Weights of a small transformer language model.
Size: 24 layers, width 192, MLP 960 squared ReLU.
Architecture: RMSNorm before each block, untied embeddings, a smear gate.
Training: a variant of Adam for these matrices, 292M tokens, 4865 steps.
Each number is 500 + 50 x the weight over its row's rms, rounded and kept within 0 to 999. Layers, rows and columns count from 0. Numbers have three digits each. The size before them is the row's rms in percent of the matrix's.

# up: layer 17 MLP up, 960x192, rms 0.0828, rows 558-626, columns 96-191
# down: layer 17 MLP down (transposed), 960x192, rms 0.0547, rows 558-626, columns 96-191
up558 110:534590401443492498514475485506496521485409514540462475448556508513547595446485440485527539530509478548484488512534491452476514501546550587434533619525622458515514544503501613498432481338523534515610509549529474536473534489534568472525512491521405505497478504506498466401502406478557592426
down558 105:494501425510491486448497381491463472462480455514539543450542562507517471485503425499413501608481527414472465499561481573463469448468496452521469439568549463489507463493582464409480511411537490576517530438602508507576611478476467644499568521472473510595544475522494475513417478483570535463
up559 099:471497445445517535456545510479519464513490529471386542428544522456532507515516466545512554597554546548566525570493498525499537530364427574392603540566502507453519456552434416550545511536459513540516546514441423566554387455505429478508521493574537572407421431505506495526471491466511488478
down559 110:492591429532519609541465509527579488515463455509582428522434459482462453481568418581553466487514449509468526439521498523503540515495530533439461471546488426409574530465400512449481494529460559415491551562502473500476500486539440527486514524495438430535544536456427492609438439518553573558
up560 097:507522509592455499487477563370463532442418524570484442487526486550592446467572583503526491486511450563467504464470558469431414553549565434546539526408469535504526542501492589454511425487536478560614523436535460578479543549517563555505455511466481586461521457483418465364594479479510614487
down560 103:491425565510444524495502533434559503491507505424501538457468440498499492465459511453489390392450430422494372492466451479558373477571409487505460573542485486550421531593472406501486551601460538559530482402494532584510595545447457587623565552519639540475520530433449470472508506482555472532
up561 102:492438493473620483501533518448521530522468546500562443537540525449605498442441563470627378505546517573544502426517613493432513498513595449443475489527489457500508478401468503513579484467540415443651553563507429450537510437528596422592461468548530563547453466547419522510450434450485554494
down561 108:571547566475480510511588561541488596494520507549466452503485456555402457529480580527531486501562375497571404526454503479530578433537533417485562521603477475472502468537500496534502448426505428474541521499447526480512480609480506542565462503410461544569571546513555500559467552452502573581
up562 091:505472528531571543463486432373520515488438502589510472497459478492494510575419512432511492536502558524564540480579482457500523508363529486435475536515525559617473509529596466396559587472465544386505558506603447533483508610551487537555525478530528437435510510556516512490477512489516504510
down562 089:505460585564599512514512436432545568530502480569501498436483465525544535490512436542461506554468445574526595501535504410496512472471496447493483600459506436510431529525498590486456474499477436496519457505443512495394522535475486567588526410466424502507481487445505493499533504557426472530
up563 102:546491580447540525434538524387459572447533463520531475494477489560530525508433430532488449520472505457511540546451469419424497437547479500460478478557519476474576493428420420597512478378546558530467459508554444491524465472551446358448533420417507580452483564470456527489590518492448485499
down563 103:465512553528520541569549450511524429452602539507557502529458476447450510480528490479503589397490489467530566495518467519604572486604534495594456494484443386497552400544436460531497470537521512540502520548534468445525440552679418489509609456400542545510557534498482512505423503494546425509
up564 093:612528520474632470447489525524607505577513536395529543473531409553436496562556533577471570563446453498416463543519555470389552521422440600556566431484483511546497529456447612504506468526476430509517402539492556495519494545578454430606472481510529507474502443475536499532476574456424467533
down564 087:581509556493470552521435305501517508485555459514553528527473558432490473554513571443503449434607497472500509525433513430454530450511535464560452476485523446531483586464498473460510507559457527453446420526445493546542478563584436467404516517402526539490500481439435499512441508488388549484
up565 110:482438467555579582533460475530484495488511652530444513431528550525527549541479443521514524500433441552491561579420485419484450539491537581526441468451549430534453437494422573563482507425474603514534467485601543574578504610561456481478556558486580514540543438493438520382492522472535507471
down565 106:475432436503528475559433562549544518488440558518534528512506570493536457485560443571442514493440448556489543575597527659492550522374481519507499570567474556475519570537342412451471535507401504483491491417532498482564546484513501493527573502486511466707471468446452502474459430477486528463
up566 106:467503461530462591609595542475422518559508489551505558507470445577478461501493508467461610438495429469470510578548503478440494414599455519481548460516562586614547539511470471507450537566529481550506545526546498542526402482545516492566528540548524590487527451490572534434414604462501568574
down566 106:409453522462495504517543507505533493489504556477523467474465561522498467458530391470522527531500581515561505495450443506588495515490499527502433582581520507475529508544509491475469473528496507478499595561541452481521523497545589463534518610627575483514582524590579471503482532453430450445
up567 119:575516478418441576520460463555481581470467480554513465508550560453582548504484501495453484536510443594575552548563442490535550433428543463549432525538523486613569491526530553460541541529498489558507538564441508528510473558469540420506446477491472485486529422546455525409528558460471494518
down567 116:491439522589438464578495572535336573417478541505518582516576452441552552483544480478442462528476526500464478459553503458467545480433459502476469478571545490561510498506548538432469555593535536546457497477414474518508443451527389467456407507540589526478497473505506535426512475379518458555
up568 108:567498575498513609535600557516545484512446478551402483459566582517462430542532461429506456417539497559476472474528508465484505523497481510584435560395541543435576554523496469570486428438527566532503552585526488473502524652551444424510512516509520608445606593460443471570455507439447517473
down568 115:457453457521535502515436537528523432430539477433497474600530535534558497552472538496610483531473513432447464531534545473466590427460536573467509505474546447540491543523542517511471569427439570487503551507468461499557495498506609460450540480459558509585506619501459455501531494419492516503
up569 098:482468529511612499472430516448456581567428429559510540517465421566631570432537424404594538517578505563496543502513531462518490575426554543525548507531438535530500361508505529509523630476491503554484595473530556453551482472431567477528428608535593437518450459423462482502520406437525531429
down569 103:464420495563418496431451589410513540498507505513513353512578538603456494497396536562507598497493529510505545517528555540528405454458452529505540569468434414524563390513411494529548514432508511462540480582544531479458450480483537504497554486461472547393427490569489479523511511514525489536
up570 097:541488567547549495470557485520538538522519472547493550452525454521527541511487539506557518510463543501532460498530519542464534509445453471600505497437489450518513556371493530473538548580451568464488502494569569553554570518599530465460444489459536514506530438482453421436466532620569589573
down570 097:524538488396566554536477524550544527405546563388498384477498465526515544532558469477477492529526646444504423480369525465533482520537509554439476561510531440427460378492508525583545484482544533437498630553510513527479516544448475467460500481458458509459511563493482531562451547425603575420
up571 101:506526493534540466604566486520577507485524560566452519537489464558528521499472533551517557516442584539488456443439482518484568517514529485517501417437556400582587475413633535576498523578504565490468446519636533455546513522543516471584469456474522530362442409577440595513540458500473505456
down571 103:441494530498425546540503458504552506561506502525450535462466591493549527432447464622557489527447474438597429572545503529544512472520487507505549540499418578473511495519429383535525441518566523551486545513528487583506364490507549535362418511523490596437513472510463528460504512578421553511
up572 109:569498550490500563467642501508477476544529476492415499431515503452477481469469519472462561542484559535535567513510533492482458415594518560490490506552566471590478484452527550514579428542512485464566612471529450571489567547555526562531522555491535611471523532537446477444488471469442552475
down572 108:473515506472550439521488569529474501535502472507409567466500506545422444388495594534537515496505534540454480479576578489541503553595506512505470494501549483504655482425604518453524635501508435549486537513503471541382507505442632443503417448559485612525452424539510472518498497447479503403
up573 104:604477538509541563568454445524537513469482486439553504460511524554473523524501542527568501482557464509491488484594475564495429413478483512404464554515510512505519561491619549473526443541473545465562506547526579526523572523483626412599487543479483581451497498447505470462538539543551498476
down573 102:480462399556512497473493403489508497530481575481528544514630584543536461489515509556491425410372602504479491490461533466504521435529460498508511486506522491536526476435498480436535448407561428501561581482506532495563463520478561528500538567541390529489439425483490511522515561462622545536
up574 091:500517481528584476499504533461473547531520543537539608430471564515470508404594455501495534517543556505500544572475541549468470550527458487603470448514477419503509503417462490426604419517505558458471547487440494568507468440449527496455460543455650485501432508486496553519543417515380552473
down574 089:593541464517528458523562491511518603427393459492517539493559495535464546554516452504441486498453427577462393501566522431507451521513552533504516448480510516454549566389565510478519511505437430494473430504586514416517487592507546509523507391453502542533507486492491476435515474586557554415
up575 100:574465509505531465503520529400486534466443545528453424468563498512465518493484513590485469548548504553637546522545430454508491412454523523415479492438511500493532510447508523541504576341559519541528580494475564572510493460460507535561459444438439508493500444454511653494565518530474547504
down575 099:489423493518570463468472505502518413447499529480547507473530478424442438354588548449452522462539455624562517444481487547652500463505575608490520546515434478484549540469547473516533501522546446555537512419518501502520497482468500539460487453552496375540580512492493474510432512411468577473
up576 101:546520415456436500512533474420547542475453531410584533402539502543560489529430428412472501491463463549469557595514440434566491494440570496418454483448563535480482502624516548579522451525561470512503562462530472524523535524607560493480524527490507452489476547515448458545528515518491461542
down576 103:602478467476588459555519560423391478509496498432508436418439544532558517450512379479483510547534360484494567592463480431482533593527598491487482560448490517505458430514528462512510483463544505432547578569588510493482518562569478476574491477540526517413462489453420495502543412559423452492
up577 087:572410430461566535528531499493484432590485589464524604488501558597523569406497464545571555527575547449599488484531512442458465497521554554547595495574476464524513441436519485601585542387497527440477478583467486472541468567552521512469416488473447434488427511455463560467560514506497524532
down577 085:533580488475499355452501456509482448512407453508456583497491437543488583405526521526503543510524572589505442456542458478498518487474507510480465537496498487474530510434607534498520559488624559476417514542400487428550516508531419509475440566553483433333451512485494486452490498500543574531
up578 105:581468483449455542538517543546398600550479484469559426489552500483607531417482514398572554537574569503547491528500510454515470516511503512445481530458532409522522485426446517451538506497567586379475547482491397610560467549463583545482434511515522513392433538449535549432564483460457561500
down578 104:444546523516463499546497560538406503466492458378462333497495472560585443511563485522487524444551451550518556477430454496508522359492433540501544471494466499570532397561545498508525542432540501455423463533471421541509454428385541570522479497565459530465538510473483480481382522449443474476
up579 105:507507485489581472500522559423509492442546554548522553574547512454570487449465475528462423488484477542453563502479529400508492481540554425569429501507567492540555592433543588549510529408583496476553418552494522434526531530551495538591554522532514432545539416519493437482527401507433541442
down579 105:431448550480486568555556443441528381456595514428515507441473485464518471469522501554455480516460486461516567531491511515453439421522503525564422494500510498469511399533558480493458455524386518440480534518543383520565399413507523526528532487456501557427490508457567452530509480525550483448
up580 095:531445548469512532538497635533501489529518542450530582508417534518504477510377509508424501507536507507460496560434529393553422443458411505560417546473517449473561459488421479561521511433576553509444498546489534410457568549514504502414528458593484471527508539461495526436522590488496422367
down580 095:408523492484471514537570432540436499557484547519542533436500421436493432545547519473493450566528511496523508532602591610365501441576563567458468450459546622425469536456577508513486451457477533428465565514520510547474535376544515562439432546568444521470585499608521556559582470427562486554
up581 103:466536563503462506491553432426532503554525510471522410529475494494479501549546408470461527550574565512457461587516489519523554577418572448516577506509527439568466459410443520465448521407591484472510523458499541444444512465571543470619478545545500465499551437504375455460436524468463519546
down581 107:441555545538460575517494451473494457457445430494570518479456455557451487499463502477449490577540484567418439469458461520500480426468528452509455452419465576506410436461406514456514547491421604526457522512456432494448390489440457467454524459495483501519525572475564526453397583534491573554
up582 097:505526395534523517484545559448637485418428539518519493543502506577535408500613472508445522443459532485461529470530432373537463544380531519552491542489531542551512506522513517444391493487527488487548524489570400523528482577551578524449564504537560594477519480518464583415383434500524530545
down582 096:480414492522461553536509494435412502571530436478552497479543501512429466527467523516425412466448479466575417481488536600579496536538501400541466448486413595517409531526462540436483451458552433466607523518490424490509486523489565472554596445547500497521517455463431470482568438534465384524
up583 088:509491502529628494531523559483458556606540597536515501553500403477593456529560458535527535585458497435482476535486440482427449450513472574432507474581438441533501503530552387517499532453470601545472570486504505514477527452471558498430428544513502557532486542541540508522471431506484594443
down583 079:518480485566511483523474492383493518528641537473527434540490508500506419456484477468480531524518541401538524586620461506503463471564551523408616463503539505493614475462494507555508503406308542482500449508535525511505567470513565502472496482554515457492515555483517488470558460513417560428
up584 100:508522579530459488542463550482523593534473473496471461437495557532523560525479424436516466581426582470499491416543461542482518513475480476462544478446540552449500475454557584547613441452527478534466521495547588409453643451475447381512515545547430481451520438513410593433489565531447525519
down584 102:479526438473439387491546529501422506530546560499550568524481444441499562477543462448525447519519602492504553557545498501455482605425473522378585452520538490513572474469492555425468503537527530532431475512505594466592500493485579490526437569499555558508458532526556514519475533589516501453
up585 096:539532562497546553558540546458517533505530494423496474430557615510477506523545446574555474556482538579438540462561462471540556532489454524609537448528594501439501428417485564559571411502550462500527541453492518462565469560581536526430530627490498452478504448589461413552587589456466424524
down585 094:467420488504537529442455413533502452547508418500508546587426518526505514501552518483478469521526564496513484539474501475483553534531427542534469566432509478456617447484624502539488521469507558514479435498509394434530481416569550450587470511505403442458420506582429463522483441521545537517
up586 099:494481586444575562525491447474480564510463562484475465464449424439469573511489542470545548500467443531608603411609488504475537530475459636466496495437444425522474560572525480565568477475514535534530445451425499443437494621482546541457463422542557576561530421484457527578547464455508492524
down586 102:527491506497476458594465555423507561445492593518553475399472473526506447522514509453503509565465559519582477451506475438502505527530637508536435481529425511522521466540473467455380517477522397517514500576535443556436443485345425448401516469485503511571595517520541557573486495424537531496
up587 099:516432535511503558431462420448529506506446432599487620437520547512516553465472474502521456607553531536537487478477517431552468542519585484410448459451521513563516524468532476551419545559524441473484554581490509523503504502551528545561492550478473460528532560412448503420506537446554666497
down587 102:580468522498565461467517530481466427529507490509488423475563533492517582499441611487524431544519568498527421465485527455472438564509498506545495370507506461562361566544474463499475437552449471486518522608476480515428457570506446424500498520455496430511536384512542522518473573562492474461
up588 103:451539476500533539575514499417493541572487515513501518567582422550545462545410491440504503457492514519526433571500484478527504498462468571560488496582555448500475490517544594578544430489517440441483410581463435452490576399602529469583515599480487555527516498447495500538556610533534492505
down588 104:438499470447526548457513504423462576480455487479449554595425583536536451523484522430480464490587511530497497524506444529481535507504486483599392515503572534590449453449522552476456422482528514376495498442534432501565550436563512547491512578633522537483600439435431429550499472495442503585
up589 100:548502447422529551413480402431567483538450522549471493465450566523558522591612480516514480562515465549529570497481476461468368518544478434477529555502510437528490580459429476493527551549514487441546459495582551464550535541439552506491517530479523562445426466511444498481543433415534524482
down589 105:465571406470552465480458576458503537428558563463470477565537529532492498552532576483488429475474533386484555491536541477344400417534404477495543470442525571541476475480562472529575552559532539512475463430546503511412477496479375457484488495470539541454522532515483470548489441568520502503
up590 102:520493495550470506505502530439528501503457547437528431541494428513509574610523539416456534497440526484484533583544529480433504579448568411478477581564442448422547471465548583466515568465563491484489563509537499507482464562420517455511508594622452552529456407513457487483492551509560447535
down590 103:461546427414473436574554524573460520498518337400565440579455452522494381510500514562480460458492567443515450482484458499424530495603495542463450477522491580597523504569549501483509517540455562509551494615555503518451501451482497368494662482499515538566481441520408472503466527485504477489
up591 103:556509570418524543604490586517499485429466604465487433486481544576500512441519413535476452531405492557549553549489458431492499445529536433574527556505419475541565537480518548478561473504526574554586498485519401521493495543505484471535504485505513606403526540513476500432522556505584514483
down591 105:526510522500563440593433459455435562573605561505589463376520477542415424541487452507595401498453544449510476472521511502518535518558467511525401485517479492532574386494521507509470493484520543512589469508506507439526533471460581581589571457470584498445490554538440521544520553523590507462
up592 104:645520429454474527480510481490477455635433438562501402503550564532466542505485437563487611599548519475598493466469537488589555462395488440414481468559513478546556564483495501457541548445544530536477431605513602523538495479504484459453412534481441498459486559587460581473478527563367501571
down592 098:524489459547605420472519481474476563484456476470509518504560430509523523613499451399519522447430460505502474478330513430448488475505451509468501494527522477541416442585468556483543551514598462508490505490439548514561486555442469593482486477530593512502513455442595437478528600514440577550
up593 100:554456417494461506504464481432430506566533419498468599522483528540530480463450449538514559448509531579393555609464512434529468448528513500529586461508524503497540496447432450472577461444495527494496574451498518526539426506556603435426452563458530442422503449429412494414524549484380511559
down593 102:507584519512452422567450465484511533419523451482525629570399477427546581541499491549472520510339479495467507616486517568535489513521513512441476459595445588414576505525464510411378459495486483443555504490564570541526497563486507568483490570587473529459509555536519443536570583561571604501
up594 098:496514539469523578494498466455572617458476451485488579467482378602539581433557495497590489575499588550475537574648413556536477519564530466508529442482418509540553606479478605515545498521468561483535564557456480554443517457471528478558555457444546572548483429531518418487505569496523517480
down594 097:606499428528530416490592449595472511454515451444581494587480503504578499482533609454464470525618478569538479510576556494418456468561497463575512573475479513514506554558525485484585453555556533438476524481561430483560460551522459491457470531376559495505560542538540491546447460542517529512
up595 100:611499569522510548528548503500519588506438532568573568504479545478497532423529470527567558555475449491560473416463560411500516517444571524529495480548624535511518563456486491531489603574562464451532521554438534447498568583477457429528476577521509495448428540506406369526527450481448600479
down595 107:500523514539451530470487528343448499545454586584482497486443513423490444560550545486628525533468514519452459560530544497444450542487553535463556453374575582559422484522637448483458513461414596535488492507548556489477456471488556450449421475488547528466496448489500490487479508351512504441
up596 100:510427549458575439530457441521490497581531473468480609522435534511528650543465551569506562432580513567517551557539479551533503583423527435540422511421537475438552493480528556399490448469461567417495456564536478482591497665499545496475510560492472552433504469521454553446499515598508538473
down596 100:474497508468462454420532538492437443530547480506491497404471496459543490413504484427537556514408509492518567511547394503423517586500550511494543493525448460449506500481526559630542548529439484484508620547492577430481514467515489490466442405397477559440613508420502523470449566501522411584
up597 119:549514596520533561415540476471512515544495532467557586421642457472468448478476491516514535488510496500557517454559450365491467513456509602521474586487572432439439495481528480460507432526472527580536455468459476575434553505430478486463499529530464574469508574482511540469467421482451511496
down597 124:517562487535569594451437501472579627541494598459534494545538532511475485500459533553520564492537565580445494469461421495503484474449446501518456543442565539476484494451462497374557462516513462477519449505471473473475574580408369437481475499485491537519493579445573458489461452588511512470
up598 098:483521508477557526458426578518418500489485563520516531474465563533508467420551474473487588611515461549450468484469453437535448472523513518490555525516516439506553550525608530511420488510565551621533552439635370471536559539460491483511532464433520444467564393513435533514627480519574528461
down598 096:548522473445553572535612461556524522559577502478453500596507553423515531460487490495586473528403615420516472506491527437460426450476435434397495461512457486576495478623564467551579576536510527498507377391531517491502547538522515486434485467387545499526479484554504496609578532521496473508
up599 103:492448603534533581486540482495508494516479459493425525546606536464438541413495455483581540489450509400526491524411504367530530434451452417583591550434436533502494449458476546502451497476505520483590539622438454542563505551585455375464429560603536587486445457483507516537456564508470545548
down599 102:453499497539507535438478443458523521497459523535488622526473479466509505604505506473552505573495544490496621432533483466597538437498539500488575512499484532507607476503510634506441558496465449484522531430433509515412540391615479456454501474433452530537580462486533480635478443539508520467
up600 100:586465551507513472597564436435534529440476487525530575464559521478546494459452421567488546549545515504478471573456445453551431398522494487492571528496511550553457518516488497448532522465500516540503536464520549623451570496425588590474508555466560450467539538452490499446531481588469582458
down600 098:435519483433439485558526491513460441602474534540471492442495531461497602598519395567429587514446480505506413476476498518542453528537610491609621550484469536522465475486481518437528552479526460427405464488505428527425424515471505480487461483452569497480368598505513517461476485532534556596
up601 093:576577521537486590524593565477468463493506428468531605440505473550491566530453520564547419470509434459514500507465549473434553499547498500551560537584517510478528510496542376518493430546500572508516543525516430595554397485466611494539516542437490437506411394506517569484473487535475588387
down601 088:515586504569504597497523508489446527469492552532561442522440497422543561500481528539574504604503415451545529490485469514409545454434577563581487538585510521590534501468572539425569584538378602583530460458429589549501461495539524517530598505454537425505473551509428463458486465530483551432
up602 100:533524511559487521570419476523395586517505522472589433473491579587488506493569500453458520482531400528607519463461545454506482450536595463417485514469504417483459478467472601531373504479567504576526547553530519425563480546467593459529458453416614597499474559505541538484488445466494472459
down602 091:536363488433510477460536547441533431474467472508522604541545558530457508471536533465488459420498480529545537527528481500491505557438469392615391528557536476483461534452461519534506451390496555445426529516484492464509492469556401592480555537523456462575518508585534443491484516556547499525
up603 101:474485459446579553521435552482519531473565476500490488564431516568542554449488507422486469500534514553583540549476479454419453475419454580509434563565578446503501494539459525577473442469531581398631456513438478474481499453488584483473434438492551480492489531525551500479511573605525464529
down603 098:537509525547434468497447562411615442539583568551533487530409525510555489525517458528580494569517531465517496519496396504506503531506519429443458540465467421482519415471433468512425534500571500451461485496521436548480488364579524464576453464490494487397583459505494470529506535478555545549
up604 101:498526514446543451587459557477610558508531575447456484398490439576426434479479512454589600546496553553522571531500436461552426574520581563575471459498525468486469472543582510550504444543583479541510530457468521494548420579440540431598410558486623570520468466566447517447505506520504585465
down604 100:531402455501510496524569560524580503427592557494501539554457380521468439582500514490561458471544566448413549525388520570498555564533427478529466493497485565494563554515540550435482491508517463487540540592435472610560438514469553512577534541415530517556490504476517461531454507544555596517
up605 100:522523480557582494563518449512449538518410562518466462547466472446482443504432556432542447467433423534501450485557460493468553518455524542482510587486426545483574536485462516515523631408497577431489520548586563420565473485488457458496539468579574479471525499544515522536521519461541559475
down605 108:515562546465508470468459488487445490564442595487570526478498522557524486454501431493447503525499497588493488528552519488443548488527461525390635416554527518560449501478467500388561483559494522538523515539492586491530376498574548537487531502565433486417533541491477456451509447469578498514
up606 098:513498511512556578446550437469536538476421528509466514480474436545434525496445506479535536563519479576569472423573430536490439448539508553496546533518464551585512556453448478454489474430429462547547490546552574454514425552495587508552530588531586556539421458483548446482470475515506561389
down606 100:443579506555485517425519518509492549490416539446447447534494552509524426467451454521483503513521438519512488436516512543352511548441532447507485483505446487545579448569499507495503498571393509504516493562540491549515445519485482477449451441454379521592506484483489460534580502514520435545
up607 104:477546520554549588492476539461458510514457547443502429459481497558516551506511402489433557498548534490438559415574474425420510534560546527453511514445538500575618444501480598532526561534520509499492607490458413538483482529489460529549456480506566509494483502568513471408554479476392475524
down607 104:478392473488487521471429463473463532493520469534518417457606539434529524497566460525523515505540533530505523601614510452528545476470493543510519504529542520622479462445493403476517555523532441474471454454530533485420508508460491503484513443468555542430386539522494539497482482478534401446
up608 107:511517561528572475479494442483443482514470548465431462516514442423548516601494472446385519504539580552444544582526482481485539501517462526504611444492470463511450528486533577592494435531542463461493576534474493637454560467477454474468370542442552455507554438389466464443439576609412587455
down608 103:374467403484507476450497481481567628547551545455404411496524408462537500502426524491473438539442579505496488484480458490484598386522461573496548385553459597577428571420435449541546476511534507445462548495426494510412459615463463494528511516489613448558537440458508484477519633578524558540
up609 093:598467553422523474512427443484513545542518557601480511453579537528508578521565519453618481534499549489542535499416463472501403506504480445484541542527486524569545581515537575502399517401464588545532491575573453474531565479432542478460516521518563537546429485583497487451520502513383449475
down609 087:481431499471560527487459408503593516613550599609454500488532577453546469516516481503503415519523449471415545500471432556592453458458471461464467551546559538509493503528463523484461540424347467457546563560521445486540495538486519483401572456574542540454548522545516478507541505447512591456
up610 092:502545533442502527500453526558513571455524435552488432460466429528614534410443488520508537453495480419450469573446517556487495520504559450457513519480444503444562520438484546497389525394500511430547567526496497405551472606460542494564512528469502432524563560590394489544491491478470534506
down610 095:469558497490528479520438530494541488430503527492528485493520446652440584470521515501375529442557510447548524587508524468512526526530401471470505575513522430526461552422487479517560515516497499486553512542545442441533380597446527414485516484446446483464504537545516474494470565495572470500
up611 108:481547592452548582554559536442585510513458455521491531545612586443484546558529412415602408436595390492496479435563452590470467536477499491496484544516530499493494437462559462527514502474557527422529530483513490444458561568488508556433526460598582440448424551441533497504536416499503553510
down611 111:426563405477462561594474614472544580505430521495484463556435474463477479526503552532535433557522495581522490511488533446539551521529573558586509389602496584466519466441519503534488554592501555566557411571481583415437442515455461457479464406510528540552571506497501510538448514577543505523
up612 099:562503445492458514446471491471581473548553454484457554454604428482475536579476480446542473432530541562492475500452437420470529591468516511503500586595537457557580531453526508582423549517467489443488474585493500544418475584595632474502431526500411466408394459541424534551452488469490452449
down612 097:448477525551459484547564535566524480465445480322534512444556530537460528502481416418441449435468416585475492508479487527467466484532445458520397545447505562509534525506495510555456496494543462520456467536554516370513453539447491528554419402570468453490574488505403499529566504492513506439
up613 101:528460494443583489541487475487490668475524554426458489479533479428536541465478477431494515585505422462431485528595590462467444517558458543505419595431508470528431434556460463553611461456533626545529432539426500473515482553548580446579488555590538477466542536541426457520491515454469475547
down613 108:510536459492596504529555535479443460508503441485514490535500554494586499451507457501481472498556521436467468404520435556474457524475477579560452524445494441494539520488449488364417457508479664462448483436415533542436382483498535554440590492537450464484543573498532527490469556521475469461
up614 097:533512495431517493455504434475501534611466589486517572562621436516542491525461611482600526491518493478511518430468460400490482476417450517481484485500453512522491503544649425502505514406540458486461562644504460475529557508508507531520482559607467536462456440585408453527582498444441524426
down614 092:518452579437444471461592481592472538464541509396553512436587378457516507470532456507495512453428560516474473450459507459445572376526499540490576487463414418533506507538465460511591518588597434411470530498560471514545450458507467459472496516421496520444489529469442484526481486560499537527
up615 097:566538527482523543485388528551476605490528600443561474529508504492578497512497409456596435582553463504437539450549449510526550534457541479491500575479430489433577536458464458588476558540581495499475540552431514491603408502484505439558417501538462522429534495584493571489502535496512532487
down615 098:599546490543459505522470494529529536468494527538559474500591473508635545590463430510556454493409423418506446466497440447486487543490553487536476527500539454494536586500550628528529563482494499427562494500476490511502512501462503479488494533592479458539546502457462483409428591605544525547
up616 102:550518486508540555493511545509424557425520442493485472465579491439574537435498489451519450476505473524475494521619539521517453469458494494433603532567544450552591482415516436476467488495556548431522635537569502535457509521609499497533468444504496551455380538388505400479507413577469476534
down616 107:390522522538460457391456485581525482445546568470524454466533519440544496493554509497494432540511619512477477574524454466473487505583470573464662401492565442517452510429525537516502479447488402469525579485485419589457429377508475485519432509570463473468522491465570450534547517468416491513
up617 091:475575415534446498562462479475551561500567592523553627554436411573523477463515509435487495592509491516511485496487450463424509504562484442414495491563442490542592471466512434486550529483535555495611547466603495533465558571435574521443526459449603589463493502445521461469542561534466512454
down617 090:574530480508431483521503547448416538514546650503512522588442598500509390537490449532448575480520456457543487528454462496460475443468457498509485512482550431509477487542417551443536519431532481449487428437531511516463465431451512592549514511595480475404546448411478520516480557598568518500
up618 098:471532541463503504430522530491476593471477439482486482497491469626484406541444470591581540492526439537536458533518546493524497512509489455484580457455452541529469522527486458492437541464519553444512494496539408489512613532424553504606460414483447524514455522506489450512563485536585479417
down618 094:617625523501482471457469503615548561470447420472548438463531531525432500515458506452614458544596462466564501515461417407454409528519466525498540430605489433480488549497431545474530488533585601518445525492501442503463449551476496465520490513527444540572476502491469436524495565507567425532
up619 103:565594573446569466409609516460525512514453466520383424507474484485495572431509484558580611475523505581471506530449452524472509507437558509510500484586470533531462437498521480582471537513467501434467542475594479502486474466481479490500455483521446572506560523582470434446629456516507558526
down619 094:466453555548515539480539497449547485514487597493493471511475470449425586492445556474508439527458507483449507449497566496541505479538527518422431548527501576511538363480599374598525495447510483492498489549454466445498443498478497450625473486600561532547474476463461516368498514441484540498
up620 098:471456514544450555443519558519477485421472508390521561509522459489547470526452539524562482515450519549501558523525552465573536491500493427576450592435528470463501448501557506535493464447579498492541546492549436556616468492567558527542501483470397498527489498478516473472466490594515576433
down620 098:440546473588539421441466484484459459515454469502528521497436536489558500468524511447485524510502432489447467435515578575561515508436532528586596592518493465482540604452577491509495511497557594470566515495527624547475501616464473527511520539537451556459517433479453511532562475374523512552
up621 095:559546552541512427524459589534561584572496534512443519516509464533565596450440487440545501480581436521473578463460406460474572523551501567536582534525432496576508495522416506520429543439540457455521497469560477452477488587482476487520483524561503533513501427526425492487556468501421549558
down621 096:559512430500516481544510558599474483511517502511475474590488504406455511473400552547529582518615382495430508545513576535516497493545517515517405497370535463452465530606487514519438546552607496548531517548550507512488542498515566552427467554593498513414582473634544568483461506588594423596
up622 097:455552436458513475468441500432461578538565514574427519443546528529528444473595488524511442497517540535527451452470463495511524541601563535532576534422486497621526482509540447562528479449476483476637479571475437526455599554566487489465479538569421491506413515571403520464475452523467538474
down622 096:432539454488550594575434482568475542516478520409488481493482434497433492488497477572555512524537565513477485622581518524478521520490514569571472506554542497488565491517570514462355457410476579434540439477455508516478511486532513465463449558518515451422509514520580505500501530456490561508
up623 098:480510541487458610459464543366581487483574574561520484468569544517485598463463479508487530542517449508577474581482454487497440534513477559501490478566518516496590466515599575524542464478546638468510472478586444510445455440479485459514509461418501507496534485450458567570492526482534583495
down623 099:505468626557427607482560546579555522454560443540520655606535549496513527514553551490512448417429538400457485519483539545505573517516507530488554452584468497518478403574556476578492466471503530556462448488537462482475507572457475521481535452532503485500558567421590461609552517398563493501
up624 096:435515545454479526570578479439523491533426525422561468458524488560469460475504499510500530571447509517600406443558465468490572507443531480534488465447518573508493518435493412496536448475457563561532503461485455515495498507474510459536545518602516512489547384449454433463601506424499512478
down624 099:522546496479518428564484498446403500532548570435470453577491528493459551422577564321547475513421543482457490409466523494376569519441521562518453527476529509483464572509506452547607501544522527514507552460528471468451449533646495434551486483507502518595576483572525487495446522447554463511
up625 108:459534516518502544516532515452545457574468542402558510441544532476566483551542481524480492508534465572428495436597455468505642431508448539458473555533490487459547461502451556479451516526546532496487474460473499414479471592492498476451493470556565524484561477465466531436484449634494446534
down625 109:511521454518548557547536504546558520567470483533360518420566569456527572517456445545601499427424509505457495601548486459433445456405470525456524464468558529472522526478545497624541510462519555487507512434484449495469500519490574422455446592467519571547516458586542423541503534506522436479
up626 106:534430470440504536505522489433565538463466486551542548594495551562487455520525468400476446590495426506587475471479452520456524508501600412423601422471511485524487572561426513429510460387598579525590509525447537554503513515537598513451477560521457557483534556461474458499506567514471456481
down626 114:472488455479476531410517453492492505512578435455516484521602503553424452459533360388470438546491488475547504454491474535516552502478474487441489455533533504546443479503521461518525563666588486448554535440565421528480483483519545463466569572525490532523536473467491481572456532454486495463